Weights of a small transformer language model: vocabulary 2423.
Each number is 128 + 32 x the weight over its row's rms, rounded and kept within 0 to 255. Layers, rows and columns count from 0. Numbers have three digits each. The size before them is the row's rms in percent of the matrix's.

# up: layer 9 MLP up, 512x128, rms 0.155, rows 478-511, columns 0-63
# down: layer 9 MLP down (transposed), 512x128, rms 0.149, rows 478-511, columns 0-63
up478 101:139104184129122168121148149120161102096107142130092115173103115101147130158127157131162150119091143110135073116144188123159085093068096116068079154111111168144117068157122142099123104116178171
down478 097:155108092096112152158143095145089099172130061141155135087167142098141160116122137069150125086086094119141135132139111141103107159118140058103113090157097155157094136079159065147194097130170168
up479 089:111168116147207176108148059179198114117138170131119141181128109131198130176138075139090150113164118124071190185086147147137140082131132112114104132160147137160149126151163110207208154124134140
down479 088:107124103113135120104143079101089161082062062156109142137159096116183100120125119125089102184158133120182082103129104101111099096120147135132159120137071125093087124119120168061131170093120107
up480 123:121172072171110091126087113058130113107113228168105138143096146167140139133080122147160145123102160108141132162132103154059084138119090134107118118143088186103097163103176138150198112107102159
down480 132:079095080148145104127125137122104130103089125111024169154140106122136110158130167210108073131134166115217117116108132129119121148149087109125111098121111159105086140095126121171160097104166140
up481 099:128160113058171061147169131120167220166117116126175198151083150078190081131145146141142144168093155115151171100150113118050134125122159133120128112208105075146129141141111088158098157113112151
down481 101:191140106140087165138096144094126116144137123153121117092089121118155152132063155137124124077164119144050150129099104125176125157127085131089124086115156137071132131166145105122102150117159045
up482 105:127085133125142093121081160139135043128060129156114099117056131112109127125119125117131149115058132133096133170167093103100086156117124189095131095182156097119166129134190113162166092149130181
down482 117:111130062129146146201075097160097139120172129119138142123165138103128150105126061176126134093167150178108172154154057161111148100138164139119175120156151102166061143151061110178092170085158134
up483 093:212144123094079089118073148051133138093151136124177126141107118132173179130170137100132077104137136127124154128129069137156099126151168127155177074076146142137136117113059089157119139096069078
down483 097:079077080103163095135151125133161131131197123075163120094192111093138095128158131146144111102127141170096184083060170177103121195151140113122048127104113126126192107107104125105112148137135106
up484 109:124148191160136101109145110154150138107080122149079107145170159098165151203052137157179109095144141095166128126162102153153146083159120156184059098161123111134105128140111172195083088136125109
down484 108:095114163150085054080135177156170089064151140103151096175162113062124179121152136142145079124145083042082137137134116138209168129156175134113167160157159075071085134098105134118136101092096127
up485 096:120180161106142119204159129201137109181146115075172151097106124166088072172178151143121144095119107113109141143155152110145168132129102156127097102127111093073147135048172104156135124098077120
down485 101:102055129105068143143122092097156146086164152124108136143197112138120127079140111122098071116124128142153134083096137137135130150097126137205178231108122092118147212086127101162082150129145213
up486 095:117160010133086147110084130074096127076102128125102134110080168114083198117106092132162101149133125093094122119117185104117141122112109124100135194140159122107110138147136129112112125150149173
down486 094:179202122122112113082089123123119157104132109113116060162123162143140106147139116095117128138122089155131096059116122173143107101113105127095195160114142068143097170129128121061142150052106077
up487 087:174110117110113106115101101112166116095057123172174136099105161139137087086224119096137101149128189151149120079149115137105127137110172130209170129133137114130127166141111143141166114082125130
down487 097:107114139121140152105107114090069135179106142105204138057173137113118114122088159204149102202146086099131127089092150091142173132185129079120075143160135094110086110169152077117126105164109112
up488 104:184126108112125178153118158155119149139155128128130116114159128133109145144129116100176130099111155189071143090068079120160099155116127140160210125084137076111136163087191149107185053163170129
down488 097:082149119143126133121110171123169174116175119154091158116089083115151202152128104067144123145110141107174139155127155192124196117108155097192153143139161120164084158107140130139134146198152182
up489 108:123144172106141154123143113170123172084097144195118129109143175135125091125113077126097162180188141166124060132073093128128112084157102110160090119087064161090182121150182144091132154132113109
down489 116:135145120174106118107190071087092139162164116122149091159099112102189082094122191133139164125158081130081150165116161120154120111138107133173215076114097172091094125148109183146096122127105141
up490 114:167098144172119163123137123169134151109127127087107107203055111092128165118123149133098174089133177134152088172111152143142116151182094136112086092142107126091105126138166073112111133064170103
down490 114:098111101132137092109080138163162123142186144126177123149185112091114109098139104104145146130196044120149161103172110221113155163135198147118106130172114180118156155139181139095095094112170110
up491 103:189210085120161114144157126147124205096136188145119153119094142136173135127115110132137151152125180121152195115108150130140122116089150163155164053148094139108084180138178125099122201094163164
down491 109:097118159088166097152119126158115113127140091103121154075179148156106186173103143132115178097112151125083111081170098170126201130099060130155156152097137132152107119088088132124091123145151115
up492 094:138119150115146155078123128090066115159107150141167133138110192151142152152072127111139104090065144136122156140128130140148095105109150141140124140098086161159139147172139071123116092103096148
down492 091:090133150111114095195160076133115112089121131092072153121084162150121095137110170165100139119122179177121108182147104076159116138154156118187122121107187090166122157078132123107100121130135087
up493 104:160137134107160132119139135129158090130101169113172109103093158205168131138104134134089135099081137159116144112104120184158108146157136181104071122163136131125173110128136133125144208183105104
down493 108:112086116152148112149123156102161106140111138109136113146064136133190108179178163157139116122166066163142128165125113123170141137191115112097133074124141128105101127120139166127157130095122129
up494 100:134129135166175128120155131049142123134068136109136156195110157175121157100149140084146094148118101177157168063139115093148112134110150114120116076134114129130114143171176148153123121114171072
down494 100:100123132115102104118122113146132103104146107121108172169150141051139108164131163150134140110162130069118136142154100152242160132137185113085145151105172097095210131101095099091083116129099165
up495 081:151159196140106147131117125173069152122127200132179120125200128144094070134075155145137089119081130088135133160151143153126170124151070103157168100176120162117118113150159135150093153151146111
down495 088:160088149182155106127082130176130164128123102112076104137125152124075095109121103088123130147110084125128107101130092112127061066129123115109151132118125090106126157139096140065119092148175163
up496 107:186106116198108143139135160153077132170189166123157111109155134112116147090075173169164131082081134139128091126110174157147119138144151137099132148139135132106150166111131138157118117103192116
down496 108:168176093118116136152102138124150107109111119121155097078201125194096094169100152099131070181197123115136174146053124088125116142067149091100142152147116192126165160126147135113120156107120106
up497 110:089133126089149131132139133151160093117148122144113113143116128111202176111064171128085103164101162186163147175173137081120144089112090165142185115102126153099097175085095180146149123119157155
down497 111:118101083135125152094144105138155128108119140088157137155151132141106088118115104118094096032128070132129197074127152154083191140137194133146146146081136145117164109153105075138175170116112172
up498 102:142079146111045133167155126062142122120143104103112143176097128157115130179160116088144147139105209145191105105143139138126143170082126146131077040093146085127139144158100152152102131131170141
down498 113:126121172135188156090067153095151091182122094118104107083139137109144122094129161115136149141130079130128147097142123126123134087162114043183163121124082108167101172093143108141149139148125101
up499 091:125153140130129164157117103150080108100079133143073151143182166110133156128103109188163058147111106103134186189116155141168204110121103074133104116096133160139123059137081105130182148117133114
down499 096:125093105123151122144072153102154122058140107127160132109102092128169088122102091157120158163167141216123145122099129118133078153150162156070178163172114113093121137098141149124100077064186136
up500 091:127073113151100130114138128147094141171158093085113079152085137194120124141163134126089116112103066152141138124144162103146114117133049128156182142154166183132156160070085126144177073161167187
down500 099:117072116161092077133114098073132159126120130132134179093131103137135158096096068136114155165178137191109142147091071133071161155148176117109059109128114136109125101140166087143108101066117157
up501 118:089094110098088112070179102111091104160094106132134126139173114176111099204146178165094096086098147111115092122121123105099130090144181109099054191147140113116184147098163119085088134106108089
down501 112:157166082162093149161117139189134125135158164129133138086149173091098130097096107121106065179082070112143185124132116096141141159118187131137125083158080158156208167182148167144105104105147154
up502 108:103151114128184107128093177131126098108095162099093149154141143119054112179114119152149088105134105124089104184101177149121101164138087149103115143073155112109136128145148135113123130159152089
down502 109:111100100163168139189125158138109126106134114114127137077098138165141097122153134127151095127162151136139030197129115151114121187123111124183115174140128171135108117108143050098153128151118121
up503 083:102168068131116194135106190071130096097125092113133133161123169125135162155165089150155158131181125135178119136112129049123063151126170137091105129133133131108154169170160174159102119118131092
down503 088:133109081120142182166162046135097183109122136113110060126162166128133144145087135160117138162102121170153115077149157118117155140149116121128187148163073098124131156130127138091133187127130134
up504 112:179145171071180174113176146100126082186196073136125176088143163174143141088150127144149136175162140131120166167086112190112140110124146101148109182113126121151079125072135123082122087107144094
down504 102:094103161137093121089119092180144172122099159155170097153078127161106105148081102132136110106150126131145123056145087102155121183126100128085142131138138115126147124146078145126160148113119126
up505 091:132115139106143113086071140137146082081138171151145121121165131136139143121093157123129054126127217156142108141163090130116130127213141100181156109117111103152146116101176146136147057145150127
down505 095:127144123105080183107171076146157134119130139070097128136172107111109155121163130138142160182146066119098143118134133176143108100036135099126146159148102126061078163185109177177117146135064131
up506 099:072198111081141145191147138042103146137095125124122117168139162133164093112106110113133100120130097172105114096072174112164099141084104112154089132113120129174160104110129177053115111170054094
down506 102:136092085095131068110099123158148110096124122102126094147132135098117090110145155105114089137208122190119130103131069085200175139175151153116124134102105177111135086079141084108103104156182180
up507 090:086148114119154136093090140191153120115141154118131124082114176172172202119155103141080129065134120138136132140157129150137130141116180086123082108121166176139106166098119112157121098092215084
down507 090:153129130095095152150123116111107152153078119119144090104174150091065139164123095073137144162089136133119173117135107072125107116169164208110194171093115149116098141114143131099173123195053157
up508 097:154122102141130168109113126065135150131150104136150089162088127208132150157059135130128096141088110138158127151118171090167089139183123172145123136129170142117150109043117147143141133108120091
down508 092:059103141126102115173125106160063140085120141129094178121119086081100089063211119216119132136155146144172167152119137159142131125083094152127124113134149128129179101155134118117169157137157088
up509 088:112148131091119113085113154150076135144090138125167114109033101098147178089129157122156115099130074112135152136128133093134211136105131140130126121092100151162137152181161155139133190139102202
down509 092:149099116105178102116121098176168176119142118125104140143202185181106138138141101141137134150117175169084095126142149119100046121158111088089052139140168123145187176108064116107099126168197130
up510 083:075085193148104107124109148165132152156167103152162164106217172099119146152149137215132132125067123150100154151086118093116143112173125130148092152064145129112152085137098134158120063127160129
down510 096:111171118118105115136123098127164153106107118110163086063192155142122106131058068136156140145112114122071066150154122121120146104111128109154165073169067187102082146119155120104081130129163163
up511 103:116148104088120126093107160071136120062105125179209109147123141158161132156118163064107122119083082143130159078135053138126144150161101197136118163126072094153070175136165152144126099116165085
down511 099:137120223096167136170183078169105144173108090119087103101155077139090086148112118148163163181152123102071136203145192131131144097095105102094163112136213166113167124123140096156101141136128148